config.yaml
hidden_size: 128
head_dim: 64
vocab_size: 2048
norm: "layernorm"
norm_eps: 1e-05
bias: "all"
init_std_qkv: 0.0442
init_std_o: 0.00902
init_std_down: 0.00902
optimizer: "soap_variant"
beta2: 0.99
lr_head: 0.00946
max_grad_norm: 1.0
batch_tokens: [8192, 16384, 32768]
dataset: "wikipedia_en"
Each number is 128 + 24 x the weight over its row's rms, rounded and kept within 0 to 255. Layers, rows and columns count from 0. Numbers have three digits each. The size before them is the row's rms in percent of the matrix's.

# up: layer 5 MLP up, 512x128, rms 0.182, rows 216-268, columns 0-127
# down: layer 5 MLP down (transposed), 512x128, rms 0.164, rows 216-267, columns 0-127
up216 104:164125108151121121142184058126138121121171123139076180105081136142133132092119122187128139145110137084094092118148140126114163105076139133132121140086154143138137121152146130111148133106135099121131160125090127154135099123146093147086074148166122128150134169139144146101125115159099151120126104080126119144135122134139139156191134124120128158136128102165132123142128132125137136141126
down216 107:138137179098100138136171136104147119147080116150117168137138133099137137136140186136114114155108130138128109174124122108111171104127122108134154121139132096125157106118148158119153077106108143132133164101082135071116166104086087123124155133106145116117140116150133148107145130102095131150129114095120138107105117100107143105147156090147103143076181146150126140148145144173143111144172
up217 109:125162133135164159153143126132133124121136121127133100090115120108154177100108135173118097121112128139131059157147126115096116138110077130085140164100112097083134145117120120153139131096147110146161167130133154122162119130181153125134169101170088130156169147113164105137148147139135098144160115148124130109130154120103125109139126139090102118129154073100086147074118122131129109142135
down217 110:107138139167124152151115132086097161153141114092144129145158134115095103124132134138113082103109144138124125100121132172120161107100108151108146131153168143083109124109106133072130098155144085155123186097130140134118115150155131151159155077146176141097121146108105115141125135119080159143107154123133123131094133120116108102149059143091134097103168132112142150101143137148120110107116
up218 103:203131172146108097100144107101118079123081112121121111155143121128138119140088101151128142109056119140094138105140135115106128125135124153117153124087128133133113123131122131127128142126152136160090151120123106127127101170142151117172159132099156140144105106131140123122104079166146093157149128168137149108145146131112164124160079151182125118133131136141165126102146139111171116105080
down218 101:091149106143150141151159146141131116166144132136131148113116040130070133126114107061147187142127152126143163114107149146127129120175115121166134125113104095099107141109160131117172134122087156116126142124134120142092113127101116125114148115096114062142155099140172158084117129135164130151120135132098119109131126160157109133158109109125138122089128109136141122134147155130141165136150
up219 095:141138152084152134129094157110079108112129152154119138115113137135123154154108096116106112131097127095108111169116148113136129190092124141156147128162143151117102150131132099133128087133154072123145143176108115140100151127116110158114155137152138125116097128132132140084116097135089129127093073146147093137129131158105087139163105102167099146154130135147116123101082068135122120091143
down219 090:137125106095126133142144148154149154117137150103117155123097159144088131121144111136108100078130155114159140115144122167099130134086103130112101120118154110148114154132126122070120178102161125139170129145118136181100104186128111121132111129136178130108097165136115156157160103122120123181123155137109113120136113084142122128099115098137136090154160164136128107090118182127086138154145
up220 114:120132090121100075119133150114126122077112092136093159113115107141129131111134085104085148131144146154128147140117119092133127116122129142150119116174177121146166105147121142108147150134110107132092138193098155166138144070168112124117109094122087101174119136143144160132120132154138090140137125083145085142136124109144183120158128170143101144143141122113141141099118107133131119124173
down220 108:183132180170168120116129158126142140122136112115140119142135117125152137110080141078145121139128141149147142122116113105129146112147118133112151092168113109142095119139171125188153096139190151113156101117145118149094127125106159143121116157143119149159127128124112100111152118133133140102086132125191126155105133148142119105140097155159156168142108069152148122121080158123128137087109
up221 114:111124213139122124117125121112107129169126136146095099111127162168140162143148098102102108073076120167094127111100132089154091161108174144120116149105131146120106145137155135147148150158126161131105162104154113139122127121133112124114125128129168124163112153118119135134113127147149134093125084105142129093104122133083104118134135158121090062074158128115141110134120119116106136153129
down221 108:123143149135135130130120177126143139103143163116123149157117099107140123116130096172133097133182140094100182135090139135114126124121136100109141101086098154120124131117087136154122127146103130103118125131120110116125084147092131118124129161128144149115077112146094129103163119072143147108155081105102118157142159148089126120122134121133109170139127128173188169119088107087083156114124
up222 103:136125108099075120125107128121127155112140127093091161154133149149157131158135138134168134115136151161140117133153105137128138163116151148135081123060139124116124126145146134129096191111117086144139122110098174086127122111151123122103097163132146157124123175156119099120068130108147127093145140104111130143087084143146171100166105139095104154114114159102133114156107129143114152116100
down222 097:091134101137131098168114104103182093123097131106113122095139126123132140106104065138118160175155131061120122174154096114118136131101105152147115129149184145145171099100121138121108114107124150127102138105128149101153141141095136133146150145147155135131144105127115107133140145132141098124086158147121092100130128084159103128154109111110125071146156097085143108128084135126126131137106
up223 106:133050135109112112083181109151097144129176110147098110087120107132140121138112166138108147144088150129148126107110114113139144104184157160143141113124103121147155131137138103153110118125133123137116126118143118136148130127164134160124161133156178138142139132116140081128129108131117145125145134093155166115144124141128072138135136125124084111097114118104179165185084125108102083102144
down223 118:153101139132127138115078174103165136161175078135134110062119171127123130140095096094154137134111080140121131085109142133151135127133147152122102128119122131140147109149141116176124129117124162127120108168119147107199185152134114136188154114128138137107118145150098098123110118105135142150132132078113116148144111110093131138126144157090132122084128145129121123138133144178151111139117
up224 105:154131120100101121141140135107110102128153138161141122137112157093097131111116142126098073083141121146130115131138146111148137102162075102118138128151135118135132103163190113122102096093150159116119146097124149127144180162124114094147149077143121129143185124132082138107140169099127116096135117130125118149091146161167156096130094150110131150144105134102154071124156118143113163100135
down224 103:100141119054102111091134147129121110165142164100102128101141152142102172135142154091124122101129139129077181137119110120138129076137088159098118136142140109107148144095120140161189124134123116164134133160144136096111127164133126122171133105135150121140149130131139147133134146101147143119129147137113142155167125120148103149166138122106114113096120078107083100122096146166173155101148
up225 097:124148126086108101134113139121107147090127144158127107127084144146162139111124132134117161097162132148150124094152146088134156088158132160111124137106113138059096129119148149120148157147121096147101124108132127126094169161149097129142124155135082133169154127141161114138102133111160149161145112111152097108085169111141116167128126091104137118126132152112131160150141069154145135078166
down225 095:100162130113118139127132104069154111118110127157104117131119167105128157118122122070160178140131116106113129132158140156092164128129096144181137099111108160134142128146101104107098140160098112165141165091181154123145132165176147082103097186148122114134156119112101115117106121140170110130138094125147124133164123147127105142131138112116153153127082151134121152132155160107120110139145
up226 086:146153141090112143134121143105077186111161114155158141176092119137117085113134112128120126144128156162107147115120149130128147140152082126150156117081107135134151150150143169118121141129104119108146067051079153127144131100142152105103145114131109122117126139180149131125141137147081131121135121107162124135117120142108125143142099147104093148109159118158145168102120157161118171127124
down226 094:117116134104175125122101107108139125105147114146097103112098157105127119150129130137120147099100146074099082118125128162122112110137107087117153156154128128146131148117111128136113154156195148120110049178105141123153135158138078122125116115121121138071137142090100117145126116082090122125117162129107134166135129125132130169111150157143125148172088099119127127082132172126122127138125
up227 090:116091146131118101100144167108094153156145166110099157152121144140115110157095125170116107102142163151098156091138136140143129128123097116142117095179157149132142133143174125128104149138143146122101135122126085122164163147108186103127101123114170173115111097068092088132106138113116138148107139146109134116146150114147105150140125149112136135123115126153169137139104169146061131117137
down227 091:130112131141117173108084127155112113121087151128100181084122115074140157142121165085119124187120155106114093123124132137127113117127113116132137058143139123131121162122129149129114100108109084113119090123115170156153095163145112146138172135118142153119136137118062116165135106156144092107121154149099119132177148123146163146132142106124120165153120151138157118123133142128115129120084
up228 110:141106118124078146119117100143125102155137154067113127111152117140170083119159119130141125085138101148090142084140159141112122139131136152099153143101185089133155159164135125140145120168100090138139151159153130113133105111125140133141170123135069115118120152082163143134132142129164087142114103119104101093117105081155161131123153136124106126157124144144104100128122122101141137100080
down228 116:113120134116094120141080153116145128122152132140134119082120073126164130173176151158098111067113121139095150104125160117146166131129129114125112101097165143102089141183091136134134123193148165115118104146129154140138123120122103106130146111136105134142134139123125128148122094078173131104086118137112094151123123114129167141170111077087101096106129135135142148135106123119100137133137
up229 103:068127085076111157132131143146154168116128149142139099120139133161162129140114082135178119123149139114108121106135140132158140150127103093135129146167150130190127163109093160087133116118139100134128113105171082104118103127104141184162136151147114136100112130111149126116126126116128090139168125141149124159123095130162109128135096131142096106186127070111122126127129122142132168109115
down229 106:109154157107096110085123129142132102144135136126146113130059154127129150113109106082136126146108161122149110141136127144144138091124097110173112141166064111103128119141142160110137110122132113117144122109118116137126140142153076149100083126152136079118130137157145098117104111119138120083164110126155165122124089117155107130099160154144156153128119073106141157094118089140180166152123
up230 101:133188170122130156080109137155096170134157155102172113133117121106123150158181114139142113165110132138138073106161152135136094114105131094078115105124132134134178108137140106136164112135095128133115082120105104106151112138103152146125127114130091141151114101139141165157154136128155148128091092140148170104137111103121128124132133120111126111112091087153109144153138098116164128153171
down230 103:122179103132126140127146105121164145136101157180138163088157106125094173124127116093134122144130117120097174146114162180118139109078158157112089146133136101106128118144131108132077118102126129161118151135107122134142114143118105184147130118173161104106131103137116145125099165151169127144113110117086096100112123127137118091108138155118143115122140128118128084186109129087098128153120
up231 096:104155163113098166140131145157162094126102133122110120159144158173131149136130081158129102178159176135128136166108099148158171133159098115153124138145152124146106088105138105162109117137149146131137136081124155127118128101098134105111102170122117127110177164118145108111090141136151131146123077133101126098117135151166147126135103177117157158113138142140135074142090124126131119117100
down231 098:120100097142131114093163136094124142144135127105131135128042109114150134095144158090137130132159075116114149145148146073161160096138117110147154162115126140080180136139075116105159080110116135089077124127143140146108126151155109144127124140134115145098134138160137144134128129099101123172133123133122123147152153153134139141184163102126131123122137134073135153132128140146116116107101
up232 109:163099154114158145168133136104097102139120152114120050157120122123149137130187090161142148133176129145133104145164177155113091106122147171089166142124153130116146093138100155157136089155126107151116125117129160167092091118115124071109159113123119094125145143122152124131122134131144146106115101136146140141132126138163113126129103156120138153126142078139127151147129124124099182132122
down232 114:099099155119142157140144137112077148109118133142123096140142099129157118140178119096131145113143144121138134141160174149166087119130155120146125147107116137120144127139132080162141107130187149088147139161131106156114083131116127106098163136075143097177107101106164094152136159193136129102119106173126107109148085131117146152139121155119120100147126096113096144140126107146133154101124
up233 088:127150135083095106143134116153168190145097149088165138094113124166105135102133116114101121161130108127141152128126140081122115134140123148138110102146132108078160135131089111140119130150100144150142142161106135118104160098146107072125170185136123122096094137147155162110093107126100169119147139144124143115123108142092113173131101110125114161095102132107148137172126165162106138128131
down233 094:127097093136121141104180130103156153118104117156120131163091110131155137119150131090072168130088101119126151139186141160139104102143120138143100160116172101147120098108174124115142117131156138151112150093158154137128137106116083186106127129130111130162122115099146172140159148192117107104160125115123134142139142138111089116109114122123103110102144129087165161132152139140139148117137
up234 102:117104083111096068123134118158129128116155097134150085111123119144147094106142120147126130138154095127146126135113150124159110109155099144125171150101109131112106141150111141122133162159111137091092135152176121139165156147108122097136103142137094085076127149170075140170150146111114122103124094106108090090131151102116137110147111111178099119102120131188106142157128157125149125138133
down234 104:142120165158114122124138077111098160127129108122105102115140130119152152124079116189148128129091113091122125127149125100134145124138151118093133085149154099115088106071130151142119124124151137160168125144080146119137107110171139123147128154129138085150175167132158109144146132120132155133161131150123094095073147109141121133099129115085093126146097082095138128122147101163146096121144
up235 116:137112133160113121130123141182117134145152119101113137129120138163133077124118101134153106094106091137141134107137115126133150115177135131150125120100142108104152122104114124114112172173077167117112152098097095134108148139177174106117129118143108125109145147166139132159104056163100090141134175134142131075131132147144085122098117134143133122167148148142122124136091132144100092168110
down235 113:143109117130113164147108127151119101129137097100126116109122111158126081134161114132107105151110101189174145115101145080108117106156154114151121097154156142091153132101156093179144104113122102095110142156143094135134141119129137092165086117134099164165144187127159145124125119132127133127139107104111128125169127154105096130160092149132128149157142097141120139078123140173121095115156
up236 098:139087110111102126142100118157131131167108110080159133119111160127119150125104092146147124180106181138128141144151141103129101130137139132131084139128127071123141091103117119115139122120097124140130163086131114111140148128154149063108119130112160163103088112137118136147121072105130159135082172152146135094125121131171146147122109176163132155127097107170136143137138084119095123130133
down236 099:126126138183161138122130117153141138121155157115129102125098110181125109141129118122110140081162102114139133174133090106148114174132122160117160098137150178184138137145136147106150123109155142126165153182126136113123117151128110128163148139135119106142102164102116163107137160123142136107110103126144157124155067125076113138119144102116117139129145129106182095093132096151139137123073
up237 096:096154131113131085098179168171118123085140171101131151128137072089156078175112135137121114087123127145154126116147141134112146118115163130143125118148120154144159114129124138132137127136104141124149111109106112106166107102152191138128125139091116072105144093139159167136156098149144116122144117123149137091132121138115105088140131152144095127123152109112121160139172082140132121117084
down237 106:141100134132106164141146168118129096153148113074153113147121108114095118094130122155138111106111167134140122120155112121138104156141111144122130094136176152156113135113118120096115117080134154076116132135103145154126184154124158156146144118150104179127144064116118121116124140143149129108121082106175131117148113101090168093104102130137127108140120089102191127146149157132093125125106
up238 098:154105151101110132099131126130135122157131121126140128164078139128127165083151120170076148104111151092120135165137125183115141147150138151121135084133129152160139114175107167123126144136135136129134094104104146113149121148083167104129153134128142111073124128114135116115111160124123146120142099139131142143110126130123163118122096118117142157144151170098172110082136149185146110086061
down238 097:146119099170138104094100132146137082128091142167146135138155140143126101183118143088117129136197093107126154118141113145104119092084144120166128183160081126184095145128153137115121135101137140117106108105117156156138150102125166112116074108111153148132144141144110117149160124128106116092130156135157110146164137119072125144120152134160126141138112141165112092110114129138131136141132
up239 099:143102154103129091151145181164166116118138110127124143117139131121138089138101128188128150140165107115120120123122159113163184111145119144140155165133182144119127168118135125147109142121122164105099134119113091149122109114123116113118133151163112105148133152136151140103169190135150117090113125188143111088138104108128095120122093093115158095129092140110096138149149135095154117117083
down239 096:147100174157118122118124157128114133120111130105149112139116135143110166099091071113146104117161106149095121110092138118146086102156114130100155115137123103164100139091137120130126166083146089148106165134166120123099092122090125171089121140112142117145123134142133138152165150143124107146160134189104122167176119135089093118138180128175147117123123141151160090117132130119145133147130
up240 089:108152130087146109130121122184142133148113095142110112148097089102127167151145106140117109125130117091170086141127126133130128132111115130135166099068155175170150138098159097157173167112100127159143106137177110084135121090147086119146143113108090147124149141115134159123118146135122126137126104148134117135138132141147119107158139110144102143087103132057153139163115126150119135150093
down240 108:114123140123166141141166125137135110128117069114140112181123125114164125104135133133075133121118099098116146096103095139156117099148151153148125103136151130158146128131126076149190113120117137163100106128157100119114118096192123125118152081132109106166144099081129167116142128117122154162112160135177136153117128117166138145152152142075103120143117117117161159115161106106139146140121
up241 092:147098131142103086123102128114121130137164131131106165118125130150117103099139147177140134102115140151128138160123177145135107127158120129147165108141088091109158077163095109120146103134120157116130125157087170104114154162122146161098142143118099199175117091096103122112130150125113129157129130114111172148089158102138113146162087114156156118136126133107110139132144091137102107161102
down241 098:126128108134145141101118140145092124159129096126152126173145147163166150137110149130107137134136095180142093085110091104133100139129147108188113184139130161149116139099156118152137135147148101108116134106128139126086102151124143159141128084141141084136152128134124109097114116124122146138157208117149107112097122156115179129145160149079123167127100114137152107139110124094163120111128
up242 095:120118134145142115056135126118135150111134139119103120163116154105078152144123119121116131088180142148136143131132159163064086120136070133135139174135147104097161119133115136135123109110150094125117143102132104154145111169136107147090118112135121164068139121129142133153140141096148133122126142143106073086133120102161140102143114088088140113146098104136133146154116091148138117084144
down242 084:117124154119094151135119141159115171118107143110166116126133187144121156115106085135128120084119168147122161127128129123139140121137138125149171102080141125125133155092133125128110177135130101138119114114103142065144107119097142125152101165143121121117110113112131151147132158090183159105156105089131181144078094146135125115145148159170141135103132135143144147158115189111100118156146
up243 099:106147170095102094119112079141147135120140103142139130150130137117120087088084118141138106152100149113178137111106104124146170144138114113126090107161157148138131108102108119166129085128121160135120104164105125151120177118114101136120091130126166071142114155145095111099133111156124143093117108103135069147121165133093119108135113181123090131132107101137131108125159122107131078151137
down243 104:155124132140140098168125194100099086127149170142147075096160084144136136125144158201094129086167126141122131127172136111140129093100106134137184141127133116129127129136118107116145106143132124154125118113110138104109150107158135133129100144124119147158138119087164144141121103162087111126169117151100109122089126155146144103083156129134093144132146111119115126165100096106141142109105
up244 106:105101177116150098115170144129116118123152126098138112097060144158102121122138159124155118138135125153145164115117121132157106102124097138127121161128131087154123162126110131067141109106123155079094128147113161144118106087131147142171091152129101142130124155102132135121103175091145102104109113141137068126165138110115094135139136150126063106143120085139159145136120105131125153151132
down244 103:135141191111144119149117141116131128110159126157132133143121148151071114143090141138128172118109124150137114131175128103106093101135115136146133088087127114150117157135151134152150120153136107132129071209139158127146170143128142133163104169144120098121172107125100127097102119141148093104143081136137110088154131146146099151152101128116146148132084125153070114107131113137120131117148
up245 099:126118145114159129120120112131125132132087084113156085110130112150103158147107170093160089109159127096127150100161116136148127187171139142110139131080147131137108145135110158122138178118097071115153137122157158108142103161134106116102110149160124137133130187152125109122088152084160125073136133136151123121162121101148144089124110128127121125097117107118164095130128121143157125092155
down245 102:142120091104119101112108115146144114118130100127104138123120121128165134116114134148124136127161108117148113114111078107150120089131121125145101134104123157124182130103137117119119175137142094133147119160105141128146082069089123116149133138133175126172152169150178105102119097097109117090101092134158122077131095117175155102118138113111113123143092143106175089134132152127119102070135
up246 095:149109111117142146103131090135170161119148136130149136127095083137078127143139128165116140140147163127160090097132115157131113110100119120092092085160071132136162116116137117123141137142116121129158142159141117125102116071106145145136133124151103104156120150131129120133103164123160147130119089147181149153104158093138126131104098090100107122117109114070078166110090094124129151160121
down246 087:122130124087135145165124128145124145066100157125112124115087145155146159114130142135142149136139090127126104145139092134139133145177174138106134139121118117100146110165106132179145130102128148153164142148135105128099163092096158111135099139140149145151104119164160141089121154143156113119149146102123188134132110136141110153185111135160092131173130075139169134169127121150122155132088
up247 108:149138099131145143116143152105127121135159095144116111124146104138140131180133121104118121087145171149127079115104120124085185068116140172134147109078129124122141137153172125082121126126163133099123125117106153163106116165118134141166115144143133124146169142129099141132103118074098123138168096132143136086138105116158086120112106127143084150152159138113145131106153129155090096126095
down247 099:114082122161135108156127113123143099125174140086139123149131111147137116122114088154138121101100161162125155132119136089151132182145110100147129084142162101147150153134111158127079102135177098123131130140134168093111094096162143112153108107129104163110089142168108122134107117112109120137104121049158126148116086110139144127154136106122082145150117104135143106116144135129143087109111
up248 094:116164117158108133141148200122116114143120159120112163116120116130132115134112111115134119146132137119151138114093112140174121149124122118129128108101106156115130118079095101093095128170131156124161173123122172081103081133113155158085149143132103148131139102109166094097115103163140127118154145140147161107081123143108128165155122108138135094139101167120143141175110120114132075088101
down248 093:135124146115123132117166145143121144104094171072125135184136101122140128164154167191136119122113118163152090152163146147107148124146163130132175150106141143118147157158108100122117097124118139129136112063137079139147147130169145107142117129136111120164143068122114168142148130151138118112108118126140107106144118175162147118145105138133118089131175118110113126140146081151126155118109
up249 090:103139130117132121122116137102176134136107144127129112184152124159121136142136129119086113103177158132126100124113119149176168071107103111130142093130149170157125123101148095167146122182138138152148173144159120128131081138125084145129143115124139106089125141106145123144174116099162127109150141097122077122131155180150154135128150142128116123084167110116086101127126160134119153119105
down249 103:115139079196120127090159119144113129147126123133102140139136183113148136128127144084141136116093134110120146155191090103093128103107147133142143101126132092125144152135136147137115119166147136122133119108139124119122122190105154142145131127068139138138086146098093107122131165173147136101072144120182111160133143150149117131139097124126121066109123149146125118133149160122123119086142
up250 097:130112088069132157102136112120119121116150166138134109118140127139113122102141117163147106105068089106145133124135127134174104164100172112148130116098121123072106120159137138144103126103076140134104133148119118152119105122124099121098120149145137087138096107087138158183153142131118128153116136180112111154128130129148142156106138123143063111111120151121176158124151112130099133105183
down250 093:144133100103161158114114121098132132116093094120084160140157112110140114098124134081105122130106094114076144096101153161116129141131121127125136105079149123134137137163111151110033089112123116095135122077126105142110146105105128122119144142153138137103171140117120145116118105144127130133164104142126109143141112127138142122131126126090182186134075138080096149156118125111139138150106
up251 104:188119142142136139108145131139118126135080138171106095119121113151142143152163091102119125139151118132135136124105146146140109103111118089167143142115099107103114098169082107166137129129133114147139083091167139158149119141118129150111156075156117107137152122150128100132108064141096195123124133163161154101147120081151117132100148109133098130143122123121089138157107112115081142112112
down251 104:117133093143157176093144143146148140128087180134107148149167083112173185102143134090159159123114150126151119130091100119124130128144145153119142094147143148130133110123133131104140099115126108129094118098099117128102115155149087112142142101159121120137102141151160130137112101118136143109192135099149190155150109127163108131074166107100109155135115113159155151117122142117109107103143
up252 098:099102087082156127129134149109142144182137160139108125156160121130138155122103118126105112157096129166126145115145122107147131113092117128105127108137144122118114096143121142116115124147098122098145124112101150134092111098153109185142127068118089123180119111090147119105151125119120189153186108124116068134109163113135157134147131152107117136127120120152144132174125121101060119121114
down252 102:064143120119130129110102113108114143114175141084110115115097108130104184128099119106114097126085124084148110111106136096169138134091122109116174140100106129184118089096133126143137153089097125123149098110108129087057119151121119106142113119129136135137115127106101160122162130115102165116131120108149138119111112083103136160125108126140164115121108083116125137113170130088150115143149
up253 100:125098121101156108124163161139116139140090153115148148133106154143122151146126109127117108119112142133117179096167142114146111158147107144166146102132100126181174108097100097095136105124120117153126136159145133150126121137121146135120079147136120122151152139123105100114107119139120139106123143078110131116071100119112112133140137198126097072133135122180138174157150158155099189131137
down253 101:094105087095114154127095067150110118136152093167102140128066133113153097101133148138129184087141131116123129126143143140117147111110146162138114118139085117140088108169090121145114108127131144130117137129147116089105115151120117160110161128119150149127128142129113165112112154104164096125119118171092119194153078137103140130106137124109123151108127136124111127066093130115149140153102
up254 101:156086156109117125138110118115104114091170130120122091157155128124128138100106179111135147162113142119141173096137124119163178082118104143124147116092139141138116120113137136097122097134076153118124110104122150199132128119129141130173151149121119158155148158110127147087096117115173127176118112152130131132121121109187144093114125173118097130129127102149129142119071138097138145137162
down254 088:167128123141143153136120136121150126109128112147084152137177098138088126155152130136106145119104114133091147126156134146099188116120131164142092143140161082140136102122128145078082096100119109164119076128152170110098127165128106095127159117084098114126142147130126127132119128128098117118109118094130174103098145156100139137112111142056141085141145131111085100134142128108125116109104
up255 088:157128146167127143103152138124139090128115066135157114183149141117142142130136110116108161101103116092110131148125170165139101141117100142103121158148140118143065115129124153146091104097060111136136122111139129126153096119096122141147136111144084127129140137127158091094122082150133167088108136120136124118105074113144117127121118128171130146172117120093126134138058118135099135133130
down255 086:127144138150084154140135127100142125121113144136105096105137101117158110103105165100138121117144079140130122087181119086107112137167161095188205111139114109153081132129155129169138178145132103133157108099092107145097135120109150157135131120134063124127114106151140116100129121132149140122153127126130149145122109152121166134131126160126166083166106101133146127142134115096129109115119
up256 102:143118126123125102163117103197163106143134155098134160130107088156095141111125149173081115146129098141130151132106155137142111124074098114129146144134157150093117171085108096101116122100123128122133137135079128090154126128138131145125121140145127172159130111154124116120106151137109165104097148149122147106111102160136152134132129078093127088099129101139139126136172089169096148166108
down256 102:114127110147129088114072168118089145126124114112117123108120101133132114152119156116110137104135095114162153131121122150179117132143138114156090104116116100118115127207165121166119125126159124119155117170139146132166102066179147130145146140127134157149126128153133109149160134141165089133127142117130121150080145138106127146123131163160136166115148138116180096131110078172095138119115
up257 110:113179134141133143120140171131178150107120155116113121119113093078088129091132111148145123125120121102173115133113163094122089139103152111155125147147149133158130162146158127135122115114129164124138131117097114076123104134166149128128162118152132068124100118107082145160141111178135139085085101097114116098091102196128124129157146134112132139131187112131117127119119114114125142117106
down257 111:120141125090129155129117105127146109126139094121153099167183146103145131122148135150124106143021125122159108150116116134106183142096121135158145129144118134136137154106120111141130163120131127111115119118152141141096112124123160081122170119109129111157108105140095106171135100110143129115131129132137170140093080105174121110144123148083129144102076142109091117122118124128168126084134
up258 089:161131105195114145152118150128143133097127119111105115127090143140160102126150136100103118101112176121164153132108146120131106114119154063138129109114129124121080132131085119112097118106111118108139135132095113150106160104139149119111122137131141130141128070137136101135148160147134144128148129075150113080156119103127106137119119135146190147164112123171068170135190140135121143129162
down258 090:133136159161164098067099120150101135172141129134158093136118141141117150137147148116123175117137090109149145149130117181147143128146124166124130128137129133141133109097137115145122109146160115141169144120143106182173100104137118152131122083103138128144080154078081148142073140119135138122111139096118175117175150145176148142134128134083109085128118141141109159116104112129132144104124
up259 095:150111125085114136114112172118132110098106124095076130125158089146135101094130123144144132147124130156133170120091107178139051111121087147140139137129134102134103105166164167129177154099115135167103136111123152116132154125094138127125155118136154099135144121149130110106101132146113079137124147127134121156142127146157129171156124160172112137158102111140166127127128149075166152096123
down259 106:125113112129094095118127186152099145152123152091117134148132128158094127125136128146133148107125133104176117133108142151165124147107118110138145127124199100103116148148146119104174136156128136106124133126165162165133141115104140175133119168131157141115101129096108090141186134088164079130124120128124097142154154103131177102171141146100123116132159112137109106168124153147153124179116
up260 101:145097167136137144152148112130128110168127167100183133132135096145113145083125124130108133126097152152118100167142134111119144149154157092125168138135139134090128112122098121148102121115130141162145096108129133091099136132096163136123148140137129141140128150104177070137101112132094103110120144093200117095143097175164150185164088112151105128138129147117132090154130127125129118130097
down260 098:106167130125125156125109121086167093103102135080137118150117171143142098110100109107130137140124125116124126095143127130103135123123131119113127052116148106156109103128159152142136123092138147106123118082132134128131121149137138157114121157124162088100145143107081122093117084137139179126117149124145107211161137159131113153143097101146140123090109108119114095157109111124147146119191
up261 101:163148140136125102143113131146162156136126096134097132154090155178175104111109165130168151135134138090134141127115150083161097127085106085085119156117116119118131160138121097129151133118100155097161114127183101128182140111122126127086101120113130093142101091163188118123175128118161091114161133143112125137145154125145138092135150171107118127151109133126129148106116113132114116109142
down261 105:131144076174115155105148109105132114165141104129104168121134104148112145133168094146122116146092133145121133132141063152133114122147169111153155151157122124147183109115096124184126155145116098101194140118115127097134144159124107194127150122125154144118118151102108127133156140115100067119120131143143150111139138168100137114137107149122106119113141151127087107126128188129144138122122
up262 106:131086158152103157151103137101115157143125124120135098124130130174151119146181133139087120158132148129103146153112105142145134099126165085117086102134131150100125099139061139132171133090110126114145130100164068123143130117148102144189118148101129125154164105116134126137092126120145147154156106179140129138107155133142112137124109106123088122122201148111141107143133091134111119146116
down262 105:147128156132151132169145109109106121136132183114169144107138116140127094158131148106131135105108077137101167171134108087108130109135097130183138109138106099118122114077172158151108151101123117139140122145151116106118091119093118146142137093153142157062130128143159108058115095125128116158144124125149128103120153106159095106146144146117153139174106115133165167120149144119116112128132
up263 090:160120095134157104135096147146122121115117162115175128122151142139130131099133155061145116173099134120150087128099138134146113106101184148137122139112113117102119122154149121146140117079141131134148150175093119092138106149100116157098127138119132116127135142157142170102136135128139136083145155137131110128134118181127135104125132147192120137135098077089127071088102134102135079150137
down263 090:103160182120113111138133129142134112144120122171136134111114093133142093147158130167109117129120141123125111117105147140101167130154066105122104119136150136142140121118121085141139164112117139089113104123127145164140127147161063130148133141153085113128103115135100137140129131126140145159099082081123131150088163136139158125187093094098082127112142141152145111149150112144174161106179
up264 097:124121152183147073121118141145105127112136159123109056082132173137128158131106122114141128088132129143117099157138172120120106109092096100116135100120119119114151140134141170150119142128137110139124120152123091149089124155146112167144109171117050123138121132122167173140080138137106149148086123150169133125140143116118118130117117188117114082110106124109138117131143162128131125104123
down264 093:142145089140091130121107142142131101161101152130171167125130129145160170135122151120173131159105091122140130110129152103115127076166129129180141145136097122143126149114130100122138135129123139107118093109154158215172154134121097152105110116126146158101118153118111159118111127114136091124142142139107169066134135144112134127106127115109111088084096116131111096086105127105157109107148
up265 097:135115161118090163111102121140151126109094132118151123127108169112074126097156143150150145098147112149148100135107162149129099110148119176111178153098153154149085107131153101135134122184146125149166132132089115127126157137121152104113133154141113171141078079075131093099120121137136137099155150159153116139130132144130171112096090125150147111124135125116090089122114108111159138103127
down265 096:124090114108111133120111126152111125111131154127149133154125103117145113130167132110085127159141122110110135059119118089113108111170136161143121098130085152118127087133135174140169140105128148146088133149146100174134175113097111174134140105119100157157143149143110112172123152095144094111163145164124120107127097099145096111128120115122110124111113125120072168116158140084090163109124
up266 110:141120136122110120113120141099106106123146091094113125089101153097153181157104094134115139151180112105112118088122124090137127112077131121139140119071161153083184117078136119106139128163138126088134155143132114142119106139155180182143140106161133115092172078128117123123141132155128121130158159137131161143118112113118097142117101135120095139148130143116175130138135120148144163107128
down266 103:072127127145134107150113032141146104129114126158147136130115103100137115115125098167108127180140143148148169186138120106099133140109125093136147138117146124131108115140104108135083120117133113145091113079154137122143124099144121109125153169113090099164082100110174131124120105140105148101103126118155143134118151086135116125142133069147108142091106134138129105153137153108137119154143
up267 102:099117074146140115078160141096145125151142088105126144094142100142163113112157110095129079085128077123096116140108172100116147148112141143102122149129169152098115098130140105134138112119119122143099122132107142097169111147166112163119122145129130156162122092131113159140140132103125149159154086130162126115106171110154146120090110159113093088129187126150140124132117137114133143084144
down267 108:122105121113138036126144145142185127169118142131126110092111140126139104102119121096165143137109170164144106106133170142133072083105116147136081150119133152120106184165157130102098114097128152121129131136133135109125110124129123116148119098088111112130129117144132128135166098150096146120137111127138084112098152107156188117141154150119098122142105119134086108098129090130146121134123
up268 101:134119160080074144102138125100099124125126108111160091125110089066188102137118125134133144101127148140149135136134108108140113137081136118131149164104103143106143125179125133135149140131142123116103149134114139123170130159138111123154151140109130150091103139151142181168109155093147118076145089172110149114130090132139141128139124110117122106135118133067140106100098163110153105086141